Weights of a small GPT-style language model, trained from scratch on English Wikipedia.
Size: width 128, 4 heads of 32, MLP 256 SwiGLU, vocabulary 25888, 8.46M parameters.
Architecture: RMSNorm before each block, untied embeddings.
Training: a variant of SOAP for these matrices, 301M tokens, 2295 steps.
Each number is 500 + 25 x the weight over the matrix's rms, rounded and kept within 0 to 999. Layers, rows and columns count from 0. Numbers have three digits each.

# layer 6 MLP gate, 256x128, rms 0.304, rows 79-112, columns 0-63
469486504496508496508516494486476504497492541508513511515484483496567472523494531489536492538538463475499523476472498484512496518472492504462485498465498477496528433483552511483528443481503487
461520552505537497479530485489498516535530501553531509514486507497507524511493504495553485521507481475550505568469550529496454510486494507564496511501511523506504509516454488493524502509536483
495539542502526487486519523510526497487463476499561509480506500491467535471478497502549447521534498511535478514510481478531508470525488501530522494521474535482490467469492518477481490492490520
483558455512526515535485484450470517478517453512494485540490561475485459565495500511519491501530437522468480503499563427525512517440481496480538509525520465490513531474524469536497516499452426
478516497527507525533481511503509540483499557495465498558491514511485517492494525530487498495492491454506473482493507480487547464505529482562518481508471516493512452487511465494563520507499467
512499502486491515521459514509519501455521477557477485459512525501497465502505466513522502502490551488488476473487531563491553511475463504503479520498457511484481455527468516491469488517519487
520523487481492513488525503505522512517479538505489531546511513511523491496454536487504490452519458486531533479506494510481503470512485526486487455505549521467429508498492474529519535499492538
455508504493511467489485488492394452504496534525510521487501508485510526516482499524527491510494456526485515525453504492501501462555496491447445482486492478445514512538564501467541517508537495
459505549450540511467451489472457505448464489512504519510500529514429518519462516514510468552500512511468478472472540471496499496437536481467493484464525543531470530495496492519519497530511469
490528462457483462492446511537478530509504515508529498531469485501514510503498512496492494521507501512480488473443475492460478432495509486533496462523483509501460481459498530530553528524507504
540510500512509496535544496546523513466509476479505522515487524492497504510510482530462522506486478505500499481471486446468515517488519499485470479538495509489506499470486529564525500479526494
520567472482541504500466503468497468492490518466524500468476515521465461474470489501492490492487497555519496522511467535517500491467500515493500491485559506491529493494543534474520469485548537
452482453528462513492486501495461504477521515512499471532505531551490504533530548486467545507493468479499503473492483485503523473535488519496466472514486480472510488522485510499498494523528482
492512546501526512528453479515500530482526494491537549545539481484494511521531518496449511509482512461461508517479530493484483492465469484475478473478557511512516472498504491484507501484542507
478487536497509500515453496529522512496442487525465515510482499515493417487519456508536482500535483502552486460497485486527503508465476512468464442489524504503499501524511472533512473502464502
503492495503499467474480483543544479509456575496525554538484438493548486553439495493483524504501509497510491501488511492498485524486500455519579499435497515459509515491498489473541518485538495
500513519523478522474497523521524520471462495537498529513520496427492451506470486551515496510484469478517499497485532469515544493481542540486513513495495482512484468550551523512501516512474445
485538474438530506482507495474506541515514493483499548514475498504495480467521522489464495553507502530518465479501520505462474463524497509488482507507523487486528516478490519481532478479533484
518508547531475520531502466507480512554464497504559511488557477482498522511485525534498493445485500514529508512497501492493491496510469506497513527483569493529519473514511497519465475486536524
473525522484472458510542517454477528549482505460505527484490477508498456494486504525523443525520494508518482519489504521500497447523495496513517532471541558455509493522504492517497583495517530
483484525501459484514486512510493552484487493448514489505532496483485501469479507516478477508502520494478476476509517488502495490510487477481513476506494486491493502502542472466542483499455480
509485522522478502502499512505502485562484503482524518470516503486473468474472519490515499501475492526508477514479502469483471525507522497478520522528527523491460501532447495497478553475519557
552522500518467498488531548527474504505483536489482476495486537516545491516480511495547519518513496476506484544462464479532486516495452508514519505501506489501457469526488489516490495541490519
488507463503515509454486547527497516454477537523544462502520501511485495519476486511520485519500520486497496510492464519462561499494494533476501534478520506492544486489493502475482522495488481
493452487443509486495470529479491494473529479428508476554501484488501522482484497535555555516511491514539478479510511505507493517499552511534494477553459512495488465515510480531482486524467516
509502466494501520477473482483510482481498511490491527492486512473512479505462475499460541488535501482496487467467525533474555525492504537503489483525535491484483513489497522492469465466507463
492491492519518482449494502461492503523502526507519480488495475538521488536510522497475469476543498471501485456482517526476508529523481506481474544501538535552497492503501510434510518514537491
505485495486540518503485454490484489462477483516489503497511507504524535440535529504522467472506515505477515514508485528469549461477493521475486527493490523531556460455465524481519471515538536
546541480533474494516498515504492514511493553468518504512513502462503513508498473522554517488501498497550448457474506503480497489472453501509534533514481461452530503461532509471522512550491500
479497482479485518501480459499451512485526514471511502497516480545525510465522499468471505518532499486498540502489477486506510503539495518536469511457508481482493511425511479543490475536488477
497500518491508495561507516521464521461510496524502471458502508486517500523509486502476497516477519498511500446483462493485500500477501575580520457481440547517511526483461543525508502513536540
495481504492520489484468498486470464568487512483509514458486503492532501466498510497530524517482475446538493484500522517498533490461505514497474452530513536543487442542476526540504518558521511
514484558541491505481515528524474462488473503495488494469490480547467500533497511526466512468525506518482507485507532504502515419463494502513490511493500487515554538502502510530502461514496491
525461561470525531508513511530546511507477503497495502467529485494483441527517538492514494508475482496507512523528495492517471501480486498501509486481506493456462487542533511454513479497497529
# layer 6 MLP up, 256x128, rms 0.314, rows 79-111, columns 0-63
518462526531520519513475505525558484530513478481507519501463529514494510526506508501493465479491523514546498487485469478459486491483492540517491498519455478498481506484481507506495543462524518
467522499536510471512537501528469485499546461486513455495551509492530516457487506490481498523475495500500521502517479493490484536465496479507463537493455508492454526519483526512507538455517486
444495536573516483517519500518532504526515517462536494450490503496515501504509497521524490521466534489546514525504525509502515526475472489495495540464506461494512501490488471507532547521486511
527496525484471513503464540529528510552522523514481474492479519512529507494498491493495493474463529520534462530517476523533523488508485499482502458491510523477537496519455529485496511529494512
514504471494513518530486555495543498549459491482462503493502503543495467597472468466510490497499496496555458547494428502522503526501507485507483520526535458520506510473490500470489502556443499
552476524467465549503515491514492540514488497464538465543489498499528511466531491491473509567468514525500570531515454450487477452497563491466506521462559486465521537466488495514486504531491546
511474505528530523483463523450518457490532519514540450488511493448495508454483500483510492486470491494476487481532523486549499571504492493474471543488529525528480497479522506524520509509476513
511545519483508488443484448530519493481492539487487512538457490503479546497495489497497484473511555534470519530507450510509498485519535498536490496495530535502474459487513518479542499484507531
506474510532462513502526538503504484509499483430513536479498486497431489537511490477513463466503482453490523526454482511507488489507512455497482474529460494489443491509456515547500488506469469
512500459498525457525478507517535484505471513467528498495508484508498497496496522522490495489514523506497546467498523503500568486513531506485444487519465486491528525508514510522481507526511491
432491478487527437481506521466455460472552498484507485521493467506517501502453500512469495498502490487478476501501495455522487501522535502483538512481505510504527474510474498524512506559483475
517469503504508457512494526498465462559554479496523509426496469458477510517497497502477482528486521527466541507528500528507444462481531492517479487494488542506523484559532528509507484520489475
510483469516479510472478497497519521525490488504469515530520523560478510517507505513465474535470482479467493519502514498493512514482493480517440491498529508529518533491512487542506483485526492
487508464532510498505562566501540442531496486574479537512486537494440449445512465527489496459466487487542481502490476479535545510522527498499441515479454480522492551479456499499524530526491515
475514509507547532484484539537499462492499517533527507475528512520502473522500505490486510545490480486536492515466485493512448543486483526481526519460505517515512474466475506464494511513449468
464503503433512554483494492441481515507433502484494539518478449496478493541498462484498493510491510473486474487470521467499478476451508487519501509522540517501505481486518456458505517555503492
457455496516541498514520513563517512527538487495528531490488519496479507522511507505450470515527549506475526519522496444553502539499463450515469500508459464512480543482456511535495529510530554
502469509490460503485487523506520457481556527494477474556527525500481518502472473455542509482528486477514508507500519467498549530534478509495467496462505539481469470500480515463509511508552474
507430551463467534470529509553481522488500501524491490514492491490495484520505487512503442440514536504521479516482504493493503542485490473415492512547496476505488489502497500507484491443508459
468521483501493432471529531519543511476469467525475520488504545501538528518473479518500473489487522466459533505507484494523539539505518533536517521510471536455499469494497486449508493499490534
495488513501541505483436495496468469480524512465481483477516499482505489516539504534497513501510520520527479479509531457524540488467484468479470500458481475539529511496535507487504527526481452
500490480468499494495515464504547490494498509538499484505467496503504497529516483487519482507496506527508483506522527481518494510466453527504521529514508537495508514471470512511515530514481535
474521489519496500481519489475530490518539488523505470488468464524533483523474536490502507524536530525525476507497484493486494499496479530520516502523498444479514518542461509503498488450535544
463479508532478507462516467473524502517497508516533514508551511467523479510466517472546486530467513479496496479522490499547562489478517472493508477434478497467503507487513491492442512486470481
486495526461486536527515439526499520518520520497530474497483522486517495498507491471497462465491533488516481523493522497571474487470519474505522505495506490519503505512488449475525511508507524
477537478536486513497505520495491479480487542486507496489503483465536480519530515527454488503516469505510485484490455533462512506501504510457498500478463503555484478486493507487522520475476501
484506505511537479530504469535490495537517517491529506467483488497556477492496513512523504493513507495503520488537491477495568495485505497520498500498520516483496523491492514485509494540537533
520512487465474515528465522495479535488498518481497503532484513486481506504501501441522525484498496531509507474515526471483462503494485498522487493502510469496491494475491499503504493494492481
493488467508504468505513493507506505496467512556497467476508523510525511484495517514488483536485535502478481484557463520469531517516546482489508522491500472474502480505464494532513515523536506
516497495526509482454489528489482502517521504471515480530491518543472477487505533523537477506517470520498489533508513493520500505536487518504484499523499527488525485524496522499437509501498479
493502511504528506526471492503512478506485517439522527517492473513500523579489500492484494513502489514497495540496503487520514523474492469485500495487480482470468465488508484484523533516492436
470532484504522484497499515492559499468535519516493497510487524488496450513497493459510523478508534531499477480466506506498500507494536524503499521498483501477519521508470488481505513466527491
506472503461473529487460502509451529494492489476519464515473486485488451528489519452492532510526493520445517501504484482450535522504489499554520469499519488488524430496480532503526468484488530
# layer 6 MLP down (transposed), 256x128, rms 0.298, rows 79-111, columns 0-63
535457510495483498483501494527484532527455508508505540514493520496515505484484438472511501531480493532485478480475464491500513503501497487512482491521562477580476529509488476519459531510557478
501523523488494480464589500527448504470500506542542497497526489516500531492439546499504491467444496517514510500500537508538481524507497485494445547529535494536471498510465497515507546464521483
498491529513514525494511485457468482518521511477488491531484508496537437481580481507508519433485532498494485485506508521490474482491472492482497477516446483523482528528537470528503498553528502
565479536491497506466478509531523491471471566500502526475539452538469496471502525507460514510487527455500490478494475526519515471478530441537476495492508503520482490509518504517470525468482511
486502509508498523489475490492476492461502475500453516500497511488503485484522515498493506504485506542497457515514507511526485426493514524495526536505416502569491480516495460556545500492492497
525447499546527486521457528524513524512464491453513501551504479536480481509497503532499468514459489497440477499585485414509486468501502473488507483474534447515493540489506554520483466492492482
532529528515500479530505498487521541447502489506524489496464499502516472453557467489477498506546501502487553513459517497500499508505504510534464494499535520496477500536531503475499501476488470
480503517512487456439470520513494505510529511528464511529513488515514483474473491458509510523481475508452518548500499530548533522497445491466492517488555535462497464474509548471537499533514491
478516528497533504542504475517552481466494456501516486500477504553499463512479534520521464521485477509504487541486514469463541534507504482504497476510459520532509535509494479498501539523465510
511546500526525484500524487504492479505515488457508486428522464501501516497476524524526478492469491480508495507502546475494551517503531494525482466416511470513496514475492521461434521456497501
542471527500477490503497514530523530502477511508486507484467539494523534551498489515506490514449453498490501532498517481452500508484450500533486503495415482518500540470452521523506477505500466
478481501509489514467491526511497501499514503542468513488483460492522432482524483457481513502489485509497501540490498518512507512505487480501503543506482524483524539531502474521522490533493547
519499536526532495532519510488488505462528498535490493523475479455504496518483505468562494474505505544512506509485487526508547493463483492525582527521468468482510498479518500490527494497493530
501471506529499489541491510556475495500525514482512503499486489495540492523571534441511468486521491505452524480491498502491497449484499520534513459528524536433490461487485499494462472515468498
456494485516513493503510509501517534525489500480498525494498498489544510524569508482486492475503480472523474525479516517479494512553497514537513496503555507530549501512525465530508471495496526
526517488470455527533520523491465501484487507503499516464472482510514447550449527515476467515514539517551519520463524495508507528456533483457498490496522496480471486508513498485470493475478480
480496468496508457480481515515584513519504535544500532473496507502519487504462528498536509482494499456489529484484512515447517544516488518485494493506555494516530519486484490514478507508548515
495525490479533524525520511529510510498479515521488543452447448492498496484506485515493510524491518527510493515500488525467504459482526534493520489534483471510505493485504482493484501481472523
463519524477508518510481537518526504523538473528546488477515501513485460465485492479492514518487476441471537512507527521472522497442525465488537511550518508455493478506452520465494472491539509
492504456482502520507484522494493534523535489519503516486510511471515506562548495500526504541520521478534467516497472472476480507540475501538476474464536538493529546524491473511499506530519476
521509460501536488519457488479505468478503482456548500492499439488489471518516498494462453507510529515530519528457477501481527515472490484498506483456537498508508537486478511496524480516499486
536501453491529503520481480488482473484479513465473483559490508513476531505512487518494491516496494503470511482540498506517520515512529477485496509463554484520516504461516516536531489522490481
463495484467515507542480524448484512522479536477502511480494516473496473463511494512499508464503499491540517519490450492476527569540486485500495493513518509491473479487481525507523480487509546
500524471517508468440483509497459526468497484560542522506496492517465489500470514550529464511533502500482503514484514523493522549516503543490533495536551477515486547515492481497519523520434497
472484461463485510464496509522503514498491495501518511481535482510492500478477494499451512495524504452496492503514490516491517448500531559498512493512502520526471510514476534461504477519501528
503484496482512527475500485506528528483537492524497462502500485556478488467467495460510507519497504516513462471498559496532471498499559487513523509504542471482541527530513461464481489530522467
554518532488512477502484508514518496507469511490514489521509480498483472501553511515547479513513521517508517459477515516470536511456449518456454485503547502512503477519481496532494509495523464
498497499512521457516513523462526527479518487514490495485504498506480484463555467498491457488535550489510492522491485481463493518460452487474518498514526440538493475477493491493519516539475511
510487520498504526495493470503519480542469519469499505537510492554506528473533487436469495483505468549475546507503450488564493490532513508501500468529491495499490475493508500501513517504468505
495502468505511540527469499487477525497494503505493508523476490531480544496512494507476482529502543443458479456501520509482480460519470489480495505490508489484506541467524495541534490516517519
508484483517521511518513492529510519470522530492495503484499507473457477529490458492512493558520485490498496506483481520504461496545464500531508478495429507481498500539520473478517491493473472
495499514550483534520526497509468512501482472437489501502546552503482539490519496521508484501483503479508511544486485498492481455477476490534512553533419525460510525507452486510500430493466490
488503521567480526461496534536472451482517506479523497497496475489497481546515490468512535475497500529504512503549547510477519492478530489443565502474499500484518502500512536490508439527502501